From a checkpoint of a small transformer trained on Wikipedia.
Size: width 256, 8 heads of 32, MLP 1024 SiLU, vocabulary 8192, 14M parameters.
Architecture: LayerNorm before each block, learned positions, biases, tied embeddings, normalized queries and keys.
Training: a variant of Adam for these matrices, 424M tokens, 6464 steps.
Each number is 50 + 12 x the weight over the matrix's rms, rounded and kept within 0 to 99. Layers, rows and columns count from 0.

# layer 11 MLP up, 1024x256, rms 0.108, rows 890-896, columns 0-255
37 54 32 60 59 48 50 52 33 49 75 65 38 47 77 65 38 58 47 43 58 46 51 40 62 43 51 49 57 49 49 53 60 53 68 64 57 31 40 42 52 60 44 56 36 49 40 45 75 52 39 48 72 52 44 40 70 34 51 49 62 39 21 51 46 54 49 64 44 38 64 31 56 55 59 65 58 44 33 46 41 46 59 48 58 55 44 77 59 46 63 32 54 66 44 40 44 55 46 34 47 51 45 58 51 33 58 56 72 31 69 47 62 45 41 51 65 80 60 67 34 48 71 48 23 53 44 46 41 50 36 62 63 35 31 60 64 58 36 47 55 53 74 49 55 58 48 60 47 58 40 51 52 47 37 36 33 32 34 42 55 44 71 42 52 58 32 67 54 33 51 49 62 61 49 32 48 45 53 65 40 73 42 38 35 35 71 41 67 55 62 37 43 40 36 50 37 60 63 68 47 53 56 36 48 39 62 48 59 38 22 61 50 81 32 35 63 36 41 36 53 43 38 41 50 84 59 60 48 33 47 46 34 47 45 60 67 48 24 53 47 50 63 44 80 36 51 63 37 34 57 45 62 72 54 52
42 51 60 54 45 43 15 52 48 42 59 68 19 44 51 42 49 57 44 73 35 52 55 33 59 34 44 56 36 51 54 44 52 51 57 49 56 44 53 54 34 62 79 58 47 67 44 60 55 45 56 48 27 50 51 49 42 38 37 67 51 73 46 59 56 58 51 67 53 55 32 51 46 48 64 48 50 36 45 38 43 28 47 42 62 49 56 48 36 46 42 55 50 42 38 71 26 71 58 53 67 49 49 65 56 44 31 32 52 48 54 46 40 68 46 79 66 43 66 63 75 31 48 23 39 53 46 48 59 61 58 41 60 45 65 39 25 47 57 32 33 34 54 42 72 50 47 76 57 49 52 46 45 49 64 64 39 43 49 61 31 49 53 48 56 46 44 28 47 68 44 43 34 51 38 54 45 42 49 35 37 43 59 47 46 54 62 82 38 60 41 53 28 50 51 60 49 44 58 32 34 55 60 56 64 57 48 39 27 66 57 46 43 48 61 60 77 47 27 46 48 37 58 46 41 74 44 51 41 67 45 53 51 72 48 50 37 49 61 29 46 53 68 54 47 55 52 44 37 46 32 49 48 21 34 53
49 37 48 46 47 36 38 45 29 65 42 40 41 52 57 50 61 39 70 74 46 55 77 41 50 42 45 63 27 70 63 35 50 52 65 66 49 63 27 79 58 50 62 57 67 61 37 29 53 49 23 44 53 55 67 45 70 43 39 52 50 55 48 40 49 56 51 53 37 55 50 52 57 55 68 51 45 32 48 38 44 21 85 41 61 50 37 30 49 46 40 54 17 50 36 60 38 62 64 47 54 50 72 63 61 31 61 42 41 67 44 51 43 69 72 57 65 40 37 34 40 34 57 41 23 61 59 30 33 69 21 77 39 37 66 58 47 61 65 33 50 51 49 33 42 40 56 36 57 55 54 52 68 56 38 41 67 33 46 47 56 32 37 45 59 49 49 13 43 66 63 46 54 79 67 50 54 57 51 42 38 52 51 57 49 18 53 50 40 26 50 64 47 51 52 46 66 38 62 60 46 45 53 36 34 46 59 49 35 80 44 40 42 39 51 54 52 88 51 37 52 44 47 50 47 56 62 46 58 49 59 66 43 48 60 58 38 60 34 53 52 47 62 57 56 42 29 40 60 59 54 42 51 53 75 58
35 42 60 39 51 67 53 63 25 63 48 49 39 49 88 49 45 44 63 37 56 53 42 49 74 56 64 48 35 51 60 60 37 67 61 56 52 47 39 25 39 41 53 35 47 48 52 35 48 56 36 60 44 67 53 70 61 48 67 48 51 33 61 49 50 51 19 63 56 37 33 26 58 46 63 68 51 48 22 50 31 20 48 52 31 72 61 67 39 43 42 42 56 71 62 40 62 45 64 28 55 58 54 46 57 38 49 53 58 62 57 40 62 46 38 38 36 53 53 54 23 41 55 58 50 43 49 44 29 57 36 64 61 66 52 65 68 45 36 28 53 51 45 51 56 61 70 51 43 51 27 60 38 70 63 33 43 66 42 46 64 74 57 66 52 63 46 76 51 70 30 50 39 49 64 39 54 56 61 28 53 69 15 53 64 54 56 87 79 46 40 72 45 57 42 37 52 66 47 61 27 45 60 78 56 47 71 63 45 56 36 49 46 64 21 30 29 56 44 54 54 31 41 49 53 09 56 45 48 31 41 44 47 55 50 46 43 47 29 56 43 63 45 54 56 59 41 45 66 35 45 51 48 65 46 62
58 57 58 40 62 43 28 46 50 37 47 40 20 52 50 71 64 54 44 40 63 48 51 48 51 47 54 47 37 52 40 56 24 58 52 53 33 52 32 22 54 48 59 45 42 43 52 58 67 51 36 56 47 50 29 25 56 75 63 62 37 54 57 51 32 47 33 72 55 49 57 45 46 54 55 61 47 36 41 56 38 62 35 56 48 39 48 45 54 64 57 51 53 51 64 41 39 43 48 43 53 40 65 51 62 49 58 49 58 57 43 59 39 71 70 48 53 47 41 44 56 34 47 58 40 47 44 59 65 79 52 50 57 66 41 66 44 53 49 59 34 58 62 48 40 48 42 37 57 48 40 65 39 47 52 53 41 46 33 55 28 46 49 55 45 48 35 62 27 58 47 43 62 51 45 32 36 48 69 46 38 80 53 68 64 52 45 58 40 69 55 33 50 43 64 54 43 43 42 50 28 36 40 54 45 54 48 38 55 59 43 61 75 70 47 62 45 54 38 48 60 40 64 44 40 24 75 37 61 22 57 53 51 59 45 52 58 59 46 44 54 89 51 56 51 56 65 33 58 63 48 48 51 42 55 34
46 36 65 80 60 46 60 48 46 44 38 47 83 39 59 35 27 77 55 57 54 55 61 30 42 51 46 62 48 62 56 34 32 40 56 35 50 49 53 53 53 49 62 57 60 54 63 28 30 48 43 32 50 50 77 41 18 35 48 50 56 60 66 59 56 35 55 39 37 63 42 65 39 43 72 55 61 48 27 41 53 52 60 36 57 52 41 59 51 44 33 39 73 35 40 49 49 66 42 46 44 55 34 52 56 54 42 35 60 36 50 47 37 71 46 56 34 55 49 41 62 56 56 43 51 54 31 35 51 44 53 69 52 38 43 57 54 61 40 29 62 54 74 42 51 56 51 51 44 74 58 45 51 35 57 43 40 59 49 69 52 57 47 48 47 69 43 39 61 60 37 30 43 35 50 59 64 38 47 48 28 54 51 47 65 54 60 83 17 60 50 49 42 43 67 52 61 44 42 67 43 43 49 67 48 45 63 62 72 46 38 58 38 59 50 33 36 44 36 41 49 61 56 52 58 55 35 50 35 54 37 53 40 53 44 69 52 21 56 70 63 57 61 48 37 24 47 52 68 49 62 32 50 67 49 40
60 73 51 35 84 65 41 51 50 44 38 60 56 49 86 64 56 50 63 66 55 42 68 57 46 42 27 37 63 72 60 26 43 66 41 61 38 49 48 57 40 36 79 69 35 53 41 73 29 33 47 27 50 63 54 54 30 56 41 64 62 45 45 26 45 37 45 39 48 55 57 43 49 52 41 49 54 65 55 47 43 27 43 49 61 44 69 57 37 63 73 39 55 55 45 47 40 41 38 39 38 38 53 45 56 35 67 38 48 22 44 73 65 59 27 40 59 35 51 41 47 28 52 32 39 49 37 33 45 62 50 67 63 57 22 85 50 62 72 20 46 61 66 52 57 71 37 53 63 45 39 56 47 62 28 45 42 30 59 48 58 52 46 60 59 44 34 28 55 58 49 51 43 48 39 50 63 36 61 38 46 36 68 74 60 68 35 69 70 55 44 56 29 47 42 53 51 70 55 71 63 41 61 50 74 62 51 50 60 48 46 58 46 50 86 43 63 49 66 57 45 25 56 48 52 41 38 43 48 40 54 27 59 71 35 56 23 41 33 66 25 62 32 49 55 36 52 47 43 54 44 21 43 37 44 57
# layer 11 MLP down (transposed), 1024x256, rms 0.104, rows 890-895, columns 0-255
33 63 65 56 36 42 50 46 58 54 44 33 55 42 14 62 33 57 42 57 70 87 50 33 52 53 63 57 79 53 72 28 44 65 34 37 50 52 51 69 37 54 24 50 48 40 21 60 32 41 52 66 52 56 41 48 30 31 57 63 57 65 47 48 59 57 55 44 38 41 38 56 61 49 66 70 50 58 34 50 48 59 61 44 53 49 53 22 69 37 47 40 47 39 53 74 41 43 45 66 53 58 45 62 52 48 40 36 47 65 62 27 67 61 50 46 48 37 52 45 71 45 32 59 53 46 65 80 47 48 41 25 46 60 33 50 50 57 35 53 41 61 47 72 53 49 46 50 51 53 62 52 70 62 32 56 39 39 38 46 39 41 80 47 44 51 39 50 60 51 51 48 66 46 29 48 35 53 65 43 37 44 47 50 37 61 48 36 48 43 29 59 46 32 58 53 64 69 46 34 58 54 62 65 52 36 38 81 73 58 53 39 31 55 43 67 21 78 54 47 32 47 44 30 58 44 42 66 73 52 41 59 57 44 38 38 52 49 53 53 64 67 53 38 59 50 55 49 42 58 38 41 27 67 37 60
49 64 59 57 82 44 61 82 65 44 29 47 55 52 49 68 46 50 67 49 70 48 64 51 48 45 58 44 63 54 61 52 48 61 55 54 44 58 63 50 54 44 46 43 53 23 43 40 49 79 51 65 55 33 35 37 64 59 32 50 48 39 53 60 34 62 56 43 51 42 70 42 46 44 54 41 57 56 51 48 47 63 55 43 48 43 45 59 51 60 56 61 51 61 50 36 74 55 61 86 31 41 40 49 42 63 64 66 46 49 33 33 60 46 47 34 40 59 36 51 27 48 48 56 54 47 43 44 57 35 57 62 45 38 56 39 54 39 50 70 70 53 44 73 38 39 28 42 43 40 43 62 32 51 59 47 66 62 45 37 69 47 44 52 38 32 46 50 61 33 62 45 53 54 60 50 59 56 63 53 44 44 48 52 39 27 57 32 50 45 46 64 38 40 26 43 23 68 41 60 52 74 55 44 54 58 60 31 59 59 42 48 47 64 52 46 17 50 67 45 45 40 50 60 42 56 53 53 48 39 59 49 51 33 57 54 46 48 49 39 58 61 37 48 58 55 39 47 51 56 50 47 35 47 55 50
52 64 60 35 73 47 79 48 17 34 46 46 52 38 52 62 43 45 60 48 55 25 45 67 44 66 61 49 45 64 53 53 67 37 46 47 70 64 44 47 42 61 58 26 51 30 72 60 57 45 35 37 35 21 40 40 66 56 45 69 50 53 44 75 34 47 65 50 65 72 48 45 61 52 36 47 59 45 65 58 44 54 39 62 57 50 55 65 48 53 63 62 51 67 47 54 53 62 42 13 47 34 24 32 43 47 34 32 60 45 54 63 56 56 40 38 67 51 58 50 56 41 38 42 57 18 42 71 39 51 56 44 48 54 26 48 66 30 54 41 51 47 67 72 22 65 39 50 45 60 67 65 36 33 29 55 47 38 55 47 71 48 52 66 43 47 45 53 37 58 51 60 32 63 69 31 38 34 33 46 36 54 51 26 53 48 45 50 51 54 54 34 67 65 63 64 45 51 47 48 28 69 58 49 69 28 54 69 43 62 25 35 56 39 33 65 43 52 32 45 50 50 43 61 34 62 46 59 59 53 44 47 40 42 55 42 26 62 62 50 50 62 94 47 63 74 48 59 49 35 39 58 46 49 55 56
74 25 45 53 31 61 40 61 48 38 23 31 69 29 49 47 35 54 48 63 66 72 41 52 23 22 55 53 31 57 76 53 61 33 74 49 47 64 36 45 32 33 55 54 52 32 75 38 55 48 51 75 61 53 61 48 57 31 48 51 62 49 57 50 57 40 56 46 57 51 66 40 62 57 54 75 34 49 78 39 45 55 57 48 61 74 56 42 51 47 60 62 58 54 21 61 53 49 50 48 44 37 51 32 43 48 35 48 50 20 62 61 45 74 51 52 62 33 83 15 57 39 51 51 58 54 58 76 66 52 37 61 37 40 54 44 31 60 92 60 55 55 56 49 61 38 63 35 49 51 68 41 55 68 52 48 54 44 60 44 37 46 35 53 50 59 69 47 65 34 20 44 41 66 49 35 53 40 45 24 25 18 35 70 33 56 49 67 56 53 54 58 26 46 48 60 38 38 52 36 36 69 66 71 55 66 41 36 47 47 51 27 60 65 50 49 42 59 63 38 58 55 43 46 44 62 42 51 32 51 63 62 76 27 48 44 46 59 51 43 48 22 45 53 58 61 55 59 44 26 62 52 71 54 48 52
36 53 51 47 49 39 61 56 72 46 57 50 56 46 34 42 35 57 65 68 49 35 61 59 69 33 56 22 66 53 35 68 51 54 55 44 42 47 31 55 59 42 53 37 67 66 49 48 47 41 44 24 60 50 76 62 51 68 55 71 41 53 53 61 39 55 55 45 48 71 60 52 50 50 27 34 37 52 66 67 31 49 46 58 43 38 47 50 43 31 49 49 67 69 48 49 35 60 42 22 28 58 53 43 38 50 52 49 57 55 53 48 39 24 32 53 43 43 63 60 44 60 45 55 49 32 59 53 29 27 40 54 57 56 52 52 52 55 66 55 54 67 53 36 62 43 62 49 52 44 56 32 64 55 50 62 51 21 64 30 57 48 36 56 44 59 54 60 46 45 52 72 30 46 59 52 48 55 47 62 55 40 57 54 48 49 60 60 46 36 61 62 43 53 47 54 63 62 42 67 88 49 61 57 56 37 51 45 52 53 58 46 48 39 46 66 66 48 74 49 32 52 37 50 51 43 48 68 34 44 37 60 72 37 46 47 67 54 47 50 39 43 35 50 43 36 41 35 46 40 44 36 46 63 55 45
62 67 26 49 65 31 38 49 39 58 56 50 49 31 65 51 63 45 66 55 70 57 45 53 57 68 41 54 52 60 62 44 65 47 37 25 43 39 76 28 55 51 39 67 48 48 47 66 62 33 69 57 59 33 61 43 61 55 36 37 48 33 68 63 43 44 45 29 46 20 64 47 64 57 46 56 73 45 58 50 62 49 46 60 44 33 43 68 55 58 43 64 74 59 39 72 49 56 57 32 50 41 35 60 49 79 52 41 36 48 46 61 61 63 40 52 52 60 61 55 52 51 54 48 55 45 48 57 42 55 51 59 46 55 49 38 47 26 60 69 43 65 33 59 51 38 50 57 61 34 36 62 67 41 59 54 24 45 35 36 42 47 50 25 59 44 47 56 34 32 38 58 50 54 53 44 47 48 58 60 59 31 36 32 49 59 49 44 70 30 56 63 55 43 39 36 38 43 49 48 54 47 44 67 48 43 49 34 84 55 27 51 43 49 53 64 55 46 52 52 59 55 43 50 53 32 39 45 59 44 42 50 50 33 48 38 59 77 60 68 42 49 54 34 49 52 25 48 39 75 39 73 48 51 39 47